Part of a small language model's weights: 8 layers, rotary positions.
Each number is 128 + 32 x the weight over its row's rms, rounded and kept within 0 to 255. Layers, rows and columns count from 0. Numbers have three digits each. The size before them is the row's rms in percent of the matrix's.

# up: layer 5 MLP up, 704x256, rms 0.0577, rows 1-35, columns 128-255
# down: layer 5 MLP down (transposed), 704x256, rms 0.0517, rows 1-35, columns 128-255
# gate: layer 5 MLP gate, 704x256, rms 0.0591, rows 2-36, columns 128-255
up1 099:163139074161162105149178042158150130160094187114129187184107139121175116099099092085145130135212132129128094140149103157137153125119148144132091167124056115123142119148152162110141132161166145145108120063152148204104188106134216163171171152118186156224161154143092145106035146145145144121129126070117164151131046120175140076085100117113082101166113108119143105123076168138098114070104
down1 101:128110148141096136167102092179138105093084109152114121109094125144113137078170122100138166146122158117137152098114119134126101117089124076118141161105077160141127145117153141092117137094146112146118153219155099167106116171138077109129103173095103117104098169142216120123130112079130126084084089098092153156081115078142187145105117122087156139167102124182116174123144124061109158107119
gate2 100:178090073104096116108116131095155140127119141086124156144182142077127147111111202086087148147133143119136098143172116120144126133126169167107135130121152151116126188098147148121083135133141118095116153153120148092135145142143111086102126074135144152157167031135177064144116144159168162112236126111148134151079130126186162103115134126147094127107096080139112143099137101185154165084092
up2 099:129160143166153134185102130070132105080125092142099074109096129102108147144134058200188179136155091082124162135154153082129088095095151110132153167098160076093120040130081152105093114097119170164042145124095092117152072145126097110129079131080193183112103110117150145090168125146106101167099114159133199079128130140110162115134083141152101094097193119102128105133099107115140088168171
down2 098:099127118169139185166112057103126118130106141056133077137080113138151077137199163158127124152161113152162162148168117102041116120173144122130130120100143152135164118076161107137180103133068150145168134125177154123145101168112129152089127117106165097152156116211130130146151084116154150077107097187146166084085195096195092098144087148119129098135205132112144147146159082119096129141105
gate3 096:096111129081165169118129145164123106110100147106092109127182148159140119168111092064072093099106167094104125125087155174055105127141135180149184137156143120096163147197099142060122112173186112192173128211161141122114115162108152136139116154186162137127089181156142130187116096106050112143115158058101143091124152086155183076132105165139134128143125127124147120115047099120157071097133
up3 099:131095138130094091104102160192100103121142184129055165143099103144184119088168135096091163111158096146121174133107144143118101159172114089096093112118129116135165123125194112104131135141115127129151114121087095085181162121147143112099118167138090163095098124086107097135094120181234104061103068144177092147151120154117085105140141170120145143141108141129097060147111115091125151112183
down3 104:094158135061134159129123086121150088128145085159106143115106105151117128102115125116134171077131146076101132053124116116121128101128171140131246068154087132134155136082142119099164143161117140167102179170065101090141120104122073153157117157145193094151099072141117060140113129150143081132093185169101098097107092066163180200119109151116063116096131146141130117143084083111147045170143
gate4 109:119124086121127153101148090144155128088127137121185065118131138082144133117165170148169175200117124105147132121158145136109151092171122147082126139125153129147072165103107062159105064152142147171083201104163125161124103093151170116166108164084082139097073136151130147190095146053073171120209136102161133150113084111153199113130099107108122123130074072141151080114151123064072099119096
up4 101:130144133101108085091163150102140184110135134127143116151103115132123154115105158124150163124110082105162133131154104148147146172101094090163112200080169137107111165158121116118051093127131185123166136173179105167027112106105168132101109160140075106208119068146198128150143174108148133153205176143136133136123136165088125202090120120108122135220091139137118171129127153098092066102144
down4 099:102131184148130121182145104182111095113050105165115144150116114162053114142117099154124118116114158154156092139093129127076173102187149107173139136098117137187124120088145152163113137138123117120179064135088088112156121107159151103106078103127087227153081136181139145082146079102141151100109042094095153133146120097108104167130124137107179177093119140107103150061163120125102146101123
gate5 096:081125113130097117059118178153100143178145165141162124194127138096171155068154101097147148157116128113130151131143122106159161142099139122129157100121181113066102091141100126061118128074106150086117141131188097096140175172140100133129085073207080129121137148110164054114141114119153207150134139146105083095155110126105104165171116140184116174120063088154091134108172099107125123175132
up5 097:170093109103133079172057151120146188106088141140101124085198143122100113157128094144111161119126117195133093124180109126095092133182150152140126136137120103203112058139118126143148107140104186119121102151101098064122168113127102101172149109115149114165092119124146090081114115067153083138147110168153143139190059163151108145095059076156122169126159141049148114109158130183144151125077
down5 096:134125140071138159138128164149144208052189093122195135110119165152124095174076071096129192174107132072126176183128190137104136132140205080118077107146128148154121085119158164143162138145141170142121102133165119141067134069126164146176158178119152083106092098183216186113111204143125116129119147120089089184156189084140097165147210075137151109113138119104102136173117184137140132132101
gate6 103:088139106115181100134153116167133144103074111117121179144074093105121168131147127120163149109191149166130138142114118095150107134119101139096104105120133086098115098160095117235094134079161184121116157163102117123142122091150080128087129082165201163152165072193090089103131093095129147121132188128167155102169137165138124137059138117206170168151156124132145155168164119158118124106096
up6 106:142177133135186183185111146085157121158153176125139137140132152113105108070104183126149122149068121126144129132133126160126093121118111084098119145077134175136082187137139150145149165138167138186140095064075170109109074152123170053142180169057097160101128080139136097111177100163128139129085068112118119134141150080183114144163113126138090063193082134167127111091067086093122182136170
down6 100:109141123183089110139128113129099130141173151050218089094162128170053141068176148126114099115118151090104160157109077190116094129049175106106123155061100134149157140116171125072154144095163150150112196109148124169093151087120147158143177134122214158138201157073113119137086072122119138158117109175105129113128152094119142172164082130113140076122122097164142118140126165123151133106153
gate7 106:102083137135106115119131103181116123101124079093084171125076135068134130173120106127119126075123185116135112111098099087165076076093175121118144163121137072123119148174138065155091139125153140096161114091133143144151128144092172114082147127143101130130160159156119140204066047105141124075154144116139130181189074125110098135112126148077177156054113166118090142174157132121107120120121
up7 103:141139127116156082091079102105107139092175105148108079148114100063109135118097128130091143097137199121112086047143167146149123169130144133121153167162150103153137109097141143088141132122122120142151111103160204116086163105181146143107176109143161130151144139185115125110198046135107125089160194093132043134188092131175170151127119133104185113149110137146110067112144126108131119171039
down7 106:121110209090189111139119130144103166123149160158134126124114146174132131085102140118124095109121080113112153164100097134122103138080101118154114119102143065056119117093172116150137138056097164106140178106138109142179176112141129172165143105008122112113120115142136197156131081107145102129107060125113122170121039099100085121153161109127122142096104129124143078131169179086108140129150
gate8 100:163150163109121118116144153148177106095117075031066110072096108162152223193119118185069137136093148119064130136141169078153162183115217126103105146116144085109124093135141115109140154146130175128108186133116090140185098147130092143091094138113142106152122046115154148209040198124143089165175222109092130156120116131113138146170095078147133116083110128132138149140121171125070086094148
up8 107:097129081114149074159131081108086119179144147167151160126107157162108105124120161126169176093162105139179102114112111207153137094153096167169141114124174101166169154178114132163119082106171123162165090128126153089112156084121156111153136112163119175160170103135090087099207083129111170122124102153149121074178198142086132113126170137179072138179134086088143057146182128141150129119158
down8 100:186166162094103129155182097145140137172191112091124109184111130135171134148104154086071117119112159119130128144126059137131104141113122134156108147121160129112159158180105172111128110132113098131062150155138095145181147149146158082139079114157170157078113098118138126146161115140108144136148109139144148155097169146095157137103162088167114208122130086067104134116138114092081122122129
gate9 098:094132067080124095129161068108118118141161165088194127113116096153146105102048121143135106123145118095118140048217155132101130154155108154142105147152112121118117175084131115082096144107094153118118134143120120120069082074081110125122044164119134121134156160162177075150168091130102101158133116145181079070130114149151105121153127159136152170101109128166135137113118165119141140116177
up9 096:128111130171128113050125141105124135123146074135075128122146159125135130142151131180131145155120121133086145140116110068165124145109143101096199107093153142103153128114109229155137151133135156179123110122114132120091121167117030116070156128085112182101071095142129088139129133146123150127131121105219135140128166075127190156200136079183102124150164135066154111126100083155126125132119
down9 100:150164169083155163094121088155127093136138153105120116118150163123066149093113122089121135137091151116112105082174131163090153122113142156148165035151131133099099140068109180103101129157094161122131199128149144120100153124100110168147083118116198118139159058089113131128121171141065103156097118157162139111131154129177151099106085121144134136088098177151116084164104112186071127112128
gate10 099:083131115110152115128169122102103166131121124139125179122106088161143066146179145163205113147127144135132162104106084209101100191149113141146166113148122145110080214149093107190147151167132177137080126178077157090189074108139135115133110165112117170134120129172145046164091158119150140167156144153083112099121168103142059126184117160093170154131131127139125132132113094169077112162143
up10 094:086119175092089162104121113137076166154116173202167109139142127130110137143126076108106134155105089116141111134115152140155162088090097084137153125131075123096178133067121158146174091083127130098133163156128120145094178130107134127075081126101119052147147104051105133132109161100182136084091148108090224158158095143184158115076167161087141141141118136092140131131074118106188109132143
down10 099:162128099204148106136130127167132118116113114134135116154131163167161167063149127120126134142127106148179102144168104126185121124038159101097162099112120174059139082118125149098110118121096087113147102135158039088121168089127205141117083185132148149136132125127112165173156059126122117130155146133122134184138128117140208154139102143124107087114151024103113143102181157073135124160130
gate11 097:120037172151105091113156048099198120058109147157143149125207096104143141135094100093136155096178166192152188168168203090109118105160136133147087109078106113138128163159168124136111154160112105150124141151130093166108128144139062096139185105148122161128097146145180182139102121099078140150123126114126091119114082136093105062105154153107092122142143158099125110172170114162107102087091
up11 114:119090150187144111118086134067107127122099119162099158082159061188070099061148113131169184104102180123095167120178142164096102148162120128136100151078137144082154130131161125155150104057144146123095086145139092122089165129107071145165163164103102119112144159166138101126099167162087072076118112121143143187116084155134125082196121157075066135116148144106140107131182149139139121145193
down11 111:140138118083105102098130122128143131147151117134146069067071149172124070126121155109109153131068119129128152118134069206139119109148111154177212150104132109091136123105146139128112141134148125154097187152083164142164134147100172068107094104116113105130140133140116093165128081132134144108107134135083072171133178132094107135207125148086202137084119147112167123056175126159134064189144
gate12 104:077157112094122149173166159175081168145112109141048080119105152171102094141095105126097121125150114143073155114101080145127126097122113149125080106191162133115151175069159119113108174108131186128090161184145206093089090142119103139119113111128144100130138115184081082229145066181094123138138161126099133181163112134152112157138110180121135111143196128123122039182115154186146151107149
up12 106:127143134089113159096099126150121114161103086130140110109122172160136137095160114103126078119065162124083148068147164206064170150106099124119166175143141158096088157156093125189155171091160120181119096175166112137159130172138079166107194122151104152162121115130158103173105099139093090134113117090107157132104095152080141176167089160095129133166189109135124078164113154138121124103117
down12 108:120133145101144135104169065100143139099107091173146061131191198095125143097155140085132103150133144173142155119136161187116092094121148066096115121120087126114131072144140118132189130103161134155153116183123165157133108132143108127157208110089119111154083124083100098164149145107119153075091136143128098073118179133118137086082054113154142130104132121089080092137134159124136130135168
gate13 098:101138158130141139105168141114129129150108161116142094113108111112126079159165229112123078114103120117175123131137108182144106069152186152087074163135096127131118130127108104197129097152149105112158147168108140132138151117042157117159183110074130148148091192115083174111154158041108117085139129067154136098104241131142112057144113166166156165170163127132140120144086129139076085137084
up13 091:102159179163132122125073136102098195170137099205160127185114103179116155066166140187148153136123135127099194151123126065131111162085152073074116084075143164112126195163161175110088133171134157159106084130130150061121134131169155129129106143131103077133103137048125103061126113169194108082113115147156102116106104125107133105159178187096133127153110162151087195095153097107142190186130
down13 095:156122092115130133114109125074166148142100120082099019154128141153123075087108121138149137085132136107154124142147171086158114156094068167092201137141166117101084115111167074132119176119156144173130167216141194130158141104133125078130147186046146125064123121141094094118138118130114199151155153096142131150101107114115165191086132146177159093118099078155175146079132117143067112104111
gate14 097:148089157140129081092130105172133132133119126172180106104122134137144119147192160120128062050155154091153117169076165161144167159151167151136113162128086154179090116148117138111155115187159135164131124109123159169133087120170125118101124188180186116162114094165148133157106160129109125187072140084153153155145116150128076124075187114140071171161125168153163118126189131165168073128160
up14 096:167112136143090177169119103151094131144093141129109105183105113130159124141158129096144116116159164169107153136103136093145147117110114109137154151144091146154127067131174196126163082094112052144137161113138075126105123172160047155150090141195131108155156157107073142055085170184157141121111116120198061091171198176130141096076130141166172155155114133152091090128122138088166159118104
down14 100:097088112151097165196108185170141147108090063124144094151144181152126053138147145123127186119114164176135091145113099119117140197127131117054120117111148118156164158112162149117173153098174191123198050134157087092124135142094102155133153127107137101100119150171115084118132084063117144121137133125055139108139109141152120149156129091142111124084107112069101171164118120119083093153111
gate15 110:187137116137091122137067168153120129148105053099113049125081170179129083038160132134142113129154117154087039079135102162190135119160116123107092076160171094145179134064126159151147190126113082108124160130105108118160134142137117179121131145155102077146111133154098151164151082166122193114093098075151150109151159072162103114138074196185127160141099060124179141136149160182113190175098
up15 100:151087149120132096165135126142064142138148120113188128144169065121165121147093140144059129119191063106103150060145147137073125113206085156166192122078136154126142103067089094147088164125098113132117140144101137144156137167141141158094053132143150184118095215141115110129104071121051098136121174139162138077173113118095163159125123132108167105095081165147154114100080094153117162195116
down15 106:143110185137084094117113093157117096146130159104116104124093153145095137153159065168137064128134136139115122077084096089128079137138115124124137142204129123114127140109068175109128094127107084093119154089069063153180097171109162122152133135127118043119164156102122109103176075177158104153076133128122164173100143097127125242080132131083149135177130139118097143158141218062140131159115
gate16 101:151130114199125114153150078098133137076112108107098147092123153100142152103120113080131084115158150161131181180192154124143153178135186141071114136085156125164110127131161162091122142088122200135168130130132116120191148075058105121044128193134108161152111083112148118117154082117160104117107151160142118156143093192116163158117161123068099117106119068142115148120103083144100168118144
up16 101:173077102120154077072110141115095118087142143127127184118167160101081164174162095161149204098179088135166123114049157106195131128131142159148158113155103136159153122101117112096023106133050106137100104150094145065146118088171136161134129075177136080144136100114167066149171097150146151186096061107117149054099156128100154125110101183159150077159124091145137158144090158091156112163117
down16 101:134118171100147132204122124204132111138144152105149086205150091189119127126176137192149149082164082101112080098109208086063091095146133145083079123117096077136148138081131132157092109126054142091149157156108084165106145143120144086097125149092113131155138148124184129142157191174143082133116129112106110111108135113105139083093146128130134158099138122109136160135130104186142119109150
gate17 093:134093121159125146128094168116099143097113151136144119092093154141116130059118124141136131163062098141101153124147148117137135107158177166106091102067184074138109128132156121123100145182029073130110255142142121075117101093125134184096059158131114160158112100172136092117100115130202179141141160158127129116098177135123171138071141107188153106113147108164117160198099182122109115155100
up17 113:135114145123141088101159133128103125144082127117111075171096084119141123132169081132148138132137113177100130124140082146138126116102160113167107125157098077113109140177034130132170117161129164132135065109177146112111114131150138101109145108075158090160082107155124177081050101121077098199107164150163082084135154113117151134133113107101106143123105098118180113169106096093101117174167
down17 109:179104133125135134179130151137177132129118133080115154171137168144059144069116167138138118146134174131102124149121133082096141180148179136112089145130133077143144146121125105153149149127121143146081255169173114128148154109128150182122129110192151170149130134134147111143139177115152131151120113144125128139068130159100144130103161148144202155125144131131144113164106128071133182138144
gate18 102:119126173160121103161188127136186126129149068133143055165156146084123125108074067123141093162148114091104154104159106158148093111132141135181151113126114131197098114148141146168142092123096154099192142128114133100099130098168091144143133103105096171131057144148131111195140181076123114074118141080152074196143106143058116092068148137149086136119124102137141139150137149127132145097120
up18 103:176114171073158146114146163123194101167164124085133099140095100077095125116072135069190148143109111074137114131153131134118070089095065201124145100130114115166114135113118148177128154115104100132139137096165041102156126113112135121163144130132108129136152140100122129118155106152167206157146067078166136172179117187120112121093174155161099109109100145118152141165129105145129230158146
down18 103:123107082062107170168110120118186164190055078135107172170115152176117138120141135137111170122074086131137046118164090099153123139126099164170128113062131142110201118122084082173149133178114106137142108137114117111095131143120141084119159109083086063171140086097117133100126145071092193158145090121123173145154049155187132112129137149130133119151154096106139156174145111128095055127097
gate19 100:120073195144234158140191081126113098205094153142183156088102149186160112155141123163122157082100088183150176188103220137129110109147117124115127094101068158104093108120139137105110112147153168153074134106129153151138151119152147111137132098147131156179170105101105065122074087100167112141077160148116130207119166167147157174103146110154099193127127117155141171088102105105140147120179
up19 099:178102117116113092169191135122074182133130152123147090137124135093161099125135169138108055175089079080112172166159140088075063128098079105128105183126128136108102058137177091115146096125100138129113124205113150157140103155105144095117095165075120153098137069092185130125128142088177084107151164193109103174127127083140131163093151123122119112104103188184121133150150102138166159090153
down19 103:143180116068126124141109112123133120174165143116210116130106140101092158146105146139097125120122119042080089139149174147151131127138098120130177068130170115152168153096140124157150148099152108125137106189085160133145164121158152107092098073167106165134123127138078123124089110146129111170081109114116168177119161132141099119070112151138133135097103098148144050076136127173104125147133
gate20 095:120063116176137104108073190116131153088157143107111087126177133123133129124177172148104103154106105092158142149099110121149105157103182139085136160090176164126125150138131123080139118112143108196141184117065164134132113129123144145136076119119115111134127155137097086117087124117178161110131048088116171149127167119119174116112132113101154149145102141116166080141111174156127192081091
up20 095:115156121125112169109157127108127139144155096149129132122159138079041119144103121081133148155167132080114161077094140144152054096174087081180056148106175173094132159118116144160076146126186115105100152092162135169082172122194113126149120112158169126131145198080052150152162149141120132102135151088094138127169188167111104128167175132164081149137090169147108131083111094129112121130114
down20 097:110104113078134165168122145160113122088112185130106142132096131139119069106114146105119130149125209147125102128048106163121068094108122169119067103131150105173132140129158069132115125152128055167090145162132102126125139143072207151102144160117149151116109133121077071096098185154124078129145105087042140154178061153145164154140146130168179131088143156181102133123084110129096119117128
gate21 092:084141127185155156077150134113150115102159128074064155122106114164112141174151114139131143162178147094190122187158116157095104139184112139146064118106101084113151136157113149115119105156161153116111133139151194147134093128188088161194144071128059130111108188145130113125147079122132129146157188089083064087100082185114150126166130114108130154152117151122062115176155121119077089087184
up21 097:163131053126121131103061170160131120168089123154118140127132174112115182129130160093104156167120179155110140131112112151123066195135185178098102202126075085143162073052174146168142126130118161093116104108185128142188137135089086130076125128098089136143114122122152102183085139107113143093098100124130056151163159158168135152117131117062123097107119082124106116195168126101109185178101
down21 099:056116202207133157166139101135117146101146142074133148131086088156109094112150103108156113114122070126102133178089163173148108080154194107131120116068149168136129138130097133106115133116141088079108222158113135069121121113193110155092118083120188131036131181102124149149146122152094112155167144129175115098105161128084117081108149113177163122103087102093075132072086106145129138057118
gate22 098:104072192139181209111169155153085146134112092179090138179174147090133085148105172114147122188158175105154118129114167146141094071119102182163108140106139087116132155071146068133159112145135131117126097142116184159101094131125173097157160109136106144146157072135070162102085090114091151131133071089105082134104136095137100084145114132091113180093113092085104120094106145100143168170108
up22 097:125135120157125141114105077107123059109147168149153206146101122117179145158130091089171167108123060133148152171126104146095136114106063118085149159123139125139115102149209096135136102121144162099142120149069136131171190114127170135178140152167088158161118161125110138116139166131194127095117095116165144087119089124054136155078156123132150128221127147136130170147150138092144125088194
down22 102:117113127097129115142135151081109157098117153131088102239129112102140042154086172118083123161143125124115108123170157151143114096108192121226127129129124056146125150141154090100188137146083126111128207128184140114124110172121133135100101126165172104061133123133079090123101095130101118132142113098080121107107107108155128155139121172155175101090105142077111167105133130142151106138119
gate23 093:140098173089166112125052103152117116060165099076092087150113112147116139181085179130093154164161187141139149187136152090179107105165112154153112097122087118124086129124192183089107131100136046179125120078092116122127108106167144156140124105117164123127129143120122147108109177105143126087183134135184138144227076120113132132169183135087207143126127157152118145139145156124165201127138
up23 100:117167167138104175120125124150090091118143181137067119157158103134108096099107194138100135107081173135146141138164126089128099176110134107126177145127116126112076132096143077182170132145187107106121172192074059134115171105103188128090170169152086138139131129129119097143152075079114054073099158129134117115097122120111144149105163129067139146108123109158101133144163129116109140124126
down23 099:115119157104078164111135140126149138067107113152194105138127141102119088079095185124134119104131122168085091131106106091153096152128149131127151174083121100150148118131125141100148135095159034102132171119149108120130077098101104076152168124132126160121036126112120166157097122093038080137174129085130107170135105118086185148086152130140162121089140178113093171116141155111163142145114
gate24 107:080123057126161158124134134112162143137070141082153100139102091128114107134104152142088175179121139122132190095151176116120129119157142166113153107172170120196154126101093116204071149048185111084178154073083118121181182127104118110088149135112133088184128153135128119171096136139141127144103166106137138143147130169118158116122098115130098120201100097151156119125098161094155076122119
up24 104:117091103093074123177153105124147069138152109113173129127148109201130086122131126151095095098104157085136139133123141099099128155103065096138161134100184151119145132201124072099083155152094126118068107124144169107163114138086166107159142119124084172103132153164180063113205109164154127120146113139089091183149099156074130222130224096127123148152095158161062139166123138124167110115210
down24 105:156133082112135115126131193135069152117124088158153121127096124113138113097073138124117145138150111130085176107180160139142162072162131168240137176138111125116157172106137135108149121150102127078118155130147167122161139126158219179188097147169120119081157136168117160115116117172154117104125165121168163091108096123094171173156172117114113064145100102192156109128173083089126139114065
gate25 109:143101138127140102148115166176152132078129061100095128135133147079175146140141141137109118114118140109123159193114155134153067097078071145105123153186134105129182121222163097172167162092145151117150154166161120150141110106113170085097119126118092171117139077139138067110164205112148150149105122142113151215139121181148164211060098097160125161079118165114103166112120152174067057123117
up25 107:121143179090109103137184163093155161113162125078108149120102050090088116097134193115118150126140139172168136100133101153076142137202131130145120067064154105141057181133162094127093095112115101153153095098134098167139128060154169155124097135155116115118127157119135093103164115106167088139129144137147151112173136135146082121160146171114145134167170147078135104109146133113130162157199
down25 103:130120143187157164106149183118137126137159141112165133180085141157133086121118053127100122145140082173159211084133114141112126098131111188098103153062102068102131129079197197171128092171113159088116108111092153090113146148071080160099091161117102102149135181160158090145140142136154110077099141126148049123154120155114117088161139078133094108173115099157119151135154119126150138106109
gate26 103:124145154149166115128153101127166108129111109062129128183172102133199093168149106153114139145161114139170164083174153142177097150166108091124123079125110121137108139110132090152128119134131151133144139090117085103138136113120157086114086058167174083137104102094138134120113092125132199146101122114114110082152159115140165050096067120191135194112139130158123204137079113083196157116101
up26 101:094124099124119151100124060141054112125134087130202096166210118195145068130111176125142149095102164143093157160130202097159107056120077167127153098180116161102175147133146166135139101129103171101095111126074166142094131143132163184120131138114076159103125155120122117070126168124168118176186125139144149096158125153165198126103110079143126152161142088144059136129149090114168142136193
down26 104:113089126119148141114101147070140173137148100097178111145106088111068181091138117118156041108133117116180151160126103146130099116117106187079122111097090112142134168133132180176160123153160151158158100145120124093086167162111108082122134142188207115127102175199083091119139148148169098138135186125123124123080105180183148098137082122084117181102108116184136123158134120164194168169150
gate27 106:093053152146140092154103050134134118088157114133175089110132171158148133105146169178092123119102117144102125160094091150122139193113172145105136128104129078141119199114146188140114128127134151133096175111191091113084074116090114075127104137149065132125089102114151041165081106102176119063113187133115083180124089058134180175123144128084130153131129088178143077145138154088108115133180
up27 107:087145169148166055097157067118100132153158136143147133114109126177086166105170137105130110172046153094097122090129130082132129111123166059136119132134149168125145143121104153106109121163130049183188141175066139083121150179163161123122093132114099074142171100098099153072122110134139129127170106087137134172107156200197140132094083120144093167151134089099154138147112176179087110125089
down27 106:117140127109165097134148115118166191125125097175122104153094076107125139114109145113169146142081127098148124103150137142102119155103124170128170152095080111175102072128123136116109161069151096143125152115083151168090148137143113127156110119091159164196141129073178100060172134058109114140154139148145101199085137199075164168124138176098086180156183147207162098112166125122108123155144
gate28 102:168113056135131068179179141160149146085082083091088140110134115111138167159101161118120111156110112115137152126117168129110049198137112177165057125112167164103158178080125109110097105153094087091110108121165120104135088165156109113093149128110121138113112137206105140125104044131144108170063137168127191138120105161133097140134080129138147091107145119115113069180148136150192143099130
up28 101:106132157157080103140132090133108154110132132133091130138143102173156145167078099144088094165143109140151164102116109132185103108129205114093137095112166133085142122130132101105157123138169151115140095122095103142200088161114177078080071112126105073132117077128154038186120166084121152137128166130122067151153110113083156119144125143080122077147123133154094175157126148136090092082142
down28 102:135140093116113114153142115117177143132118100105107093132128160082144146113120162117068076153109136133135130136138096123136106138147117144103140159102134186111104144149147157158113068116139138160130160120058084098116137133126126125102174122126206138120091143097083155171143111135130149107128117072136114135143131114210169112135104150104133098107145124124117083111144137201172121112107
gate29 100:132135074129141141154107060112158110151170164174137156088158121162109169049144105127118111096087111113100136142092120142165143132120112185100071126135145043154096130087179159109171157173132109145102144075098124067148127076102115108102141102105183154149115092089108128084104138093165137131064113070127107176137113028123141108173098040123112086117154081123149126117100111104165124101069
up29 100:125153152156115198144190119159088091112146099091102156181189154154071116150128174169116116167156121149093142125125172119141130129134087101148089128129074126161145124142105076130164075152141145119134123156163067154100178099164131188137146088105130131125171145102069182126109108195086133131136102157079139156111126135126185063108143169168131139197119095114137102123081144145138119186120
down29 099:133106082100208137178172143108061124119114205105165133203149155118167125118134111098129142187093166078154118152133163146132133038131088160157182120134168131077160197121100171133095085149155147156115150157107167162144175108087171089113151075124125131126129148111159076190125123110144144142127128105162142123129134097115107165146119113106104135110133100201099133127128146132137117093185
gate30 097:124126087082139166085096089171148072146116095110138169088196084081080155127161145101107042113178140067155123167175100162132113104159094068131128132126065081113130103156162113046147145166175144095088108177162130152088063171065183122101140103065131140146169131170147127144166141124096176166100140096153141111158168070125105166114127136121136126117110136179079167159091113092165136165130
up30 090:031134065123080170163102117123144149117107143133106135085100138167114132124102131108131102145150103157076122149088148081103188116141142142139175152173137133119104086112111122107181118152119121099110126171143131159129098094147151148080144085171070097117162180112117131080092091157143088066146126097179054120127131105078086130199105158112161074123096165072130143155079130213123158126157
down30 096:165150166114121102157125146111110118144166145139117064132066078116178141103134128132118150130087081064170132137161098120108141146105161137142138090132174142156124141140139150157166149057183158110154111139146120130154072107114146084175105157107157140160129141125115125116123146177123136136147127117116173075142126126116216131132093160153159200197072138144120133110192110115118145130119
gate31 093:074138169093133125114094109094132168144160125077118176159115137154104123159160193091154141148111189102158168074118149086082145089147089135104151095105136063191161134130109106141128166119158096093192117121159074128107113201167214166167117137208106181205043149135100125185181146130160123157102144062094118122115150130084123082129146122062164167111170126096136114176165179088179088112112
up31 090:100145149124163092132063159168162102124130093177163077056143090118083145119211142102194085106157128136100106150142123124152085130119143094151146093126101110114158118109108180118089098084117117149130096110111174076111131142092155088123134159075108171167146125201165139112141115096117149112107099122143084137114117072185142122173110120179085120120117074088149153108131123109074177192108
down31 092:158135102119150097121134096142207141136150138130114096198134127132163179123112106090094143108108143088126150185145168077079109188158127114092137141134097139110112125107169097118108132140139139102065255085187074188113077100131101110072131145150168120157056062099110103199179133140105123144137088156132159130193131152072086116162118129125131170174141233140071118083154067126110147126139
gate32 101:107084108111143125102125130133165096060119123099160101202161155076121173145130199105166118131130074085118135137106098094121098159196162132095141153189138082162159156137169099161090137149142109121162190091117064196197120130108090116136095114138134161148146103128105108129069099134145118114084200074122114127104080120140150090131100127087166161113103114151169138176118078079161157130155
up32 099:148170078111153135113092198163126158142090150159070139142146153146163185111095091139120074090130090081099142140127098121156125129105116137132100130130160154141139107173159172138096043105077099158109088090103080123131136117144131132082199101161138145084118123185141098084160176134141053168079177113133123124097102117148139138176118139084135118148120135143099118100096174130170130118165
down32 102:165150166145100069104196103075154193097134189140154102178172115103121119160098143172132161140159162235119101068169186162158106134147123187063121132121111100114192156094135137183142136088155145118136121090165129128110175096115093153119112097135097105136068119133132157127088140098098113100117142163134143121040168147173129102175140146160160131137113152147094094122094061095095156135132
gate33 101:134130143132128107177118148136117069122113139123114221116089155146162124128149132127059034108189164137128161126143148078104164130173119112156162113201130098130112160110151099093108073113124096140123119136168133150109120167117173078106177173138037169131135088179120140136143044116064125103084123137095103191150131117123091192090128092128176121161074131099149139102131109154118165104181
up33 107:168108141100116130077102088147122132081145129073152098118096144128136175156096106107117142140056120193127126086119167134133160130110138147129159199070195123131102110111154144161118165143131082166122140038120112118174137117180119150199094129104096147173106132133092101143132161154124115107104139158174158142171111112133143171177101163080127076143096112164106092125175090084118165132098
down33 104:045106090098070106084146110189151133140079089144159143088155227129134136127120116124086108122147122140128071127093170160173164120117125073151096130152122121138140125152098077129156103102094141110071137134180126108113120100138102158119135108104125178077135138113132098112053106092129109134104137147121152137146095155086128146144194143122107134182135120151150182161145126171167109102176
gate34 101:159139082099175141155142134133119070117159110188159168136138169096144124134080179069091129218168148161060141114099104151143184142124176100170163115100106097126187129097119143177127045141137129099110091124132079223188099115108142111135129136151115160125134145153081163181106128165142128177150122142153142131126122104116087130134115155137066160061150121198161063168094142123164143183103
up34 096:143129115196180144208131121139103066120137108128113077120146189125136113142073145101120121186182111155177115186135140103094150116099145137124135121111162115122180131133137125144180069108103145136194124100129116128188114122093087043139095164145134159094139105089094137135104156051180120181170180121154120119162160183133160067109117129130131122111134126077149151129123131147194125129083
down34 100:094145123087118142119163142143069124144115134086087160149113086134124102147187065166131102064118115158084133110079103112106087097122127094121137162096182123124078143086120174097104181166148167144143155124140112121118114111122125123128189123142121202087145163165128119093092184120092145118133165144093134146073156121152147131132161181098089101155126170124095078139166121081089105165141
gate35 104:117107129123052123129093183128105134174134054069129087112118167181101141134144110168083132115181094104139124135096175126083075148117160190177093138123111055069117114143113092148113123102195190130107118146128096100165092111160131145127103090103123167158160131165103130117101105141147147123139142127159168146150076135107055139106162095187140121141050155125116128088143127182166130126083
up35 100:142090162136110159119137150164118110175098155126103068128087114145164147177135150115110184118129189166139146150101139145091154079125125146142138109125116123129117166104129117113167070132067147147104118158138137125190121134114144176155107067111121157219174118104105120132116096150115133121120092173126130149149101210152150119133130200102135146196124171161183129182070107157154177114124
down35 100:135100187120121100149127143073096093073086122174142178136142076112134096111142104162122167149105140067113140071100144123132097131122154111157155139096151063082149148136152206085117086109109142152123074083128134154131146144142102139084087092125161158097125122085148131110127102092160018134182118147070170177163144087100124127119101110131114123168091072152155101108098058163174140099166
gate36 108:157120113150116086148143074139147123140101059120101147098143106153122113119142163165094159111114059113101146202114138155159092109111143155104150153143148124095108154152136139157074152122201144125170136086106109129097060085112146126056132146125136183139161120172103068108134128102145101121142158129071098166115151069133164128173118171115129193080077089106150130109137153132150107148186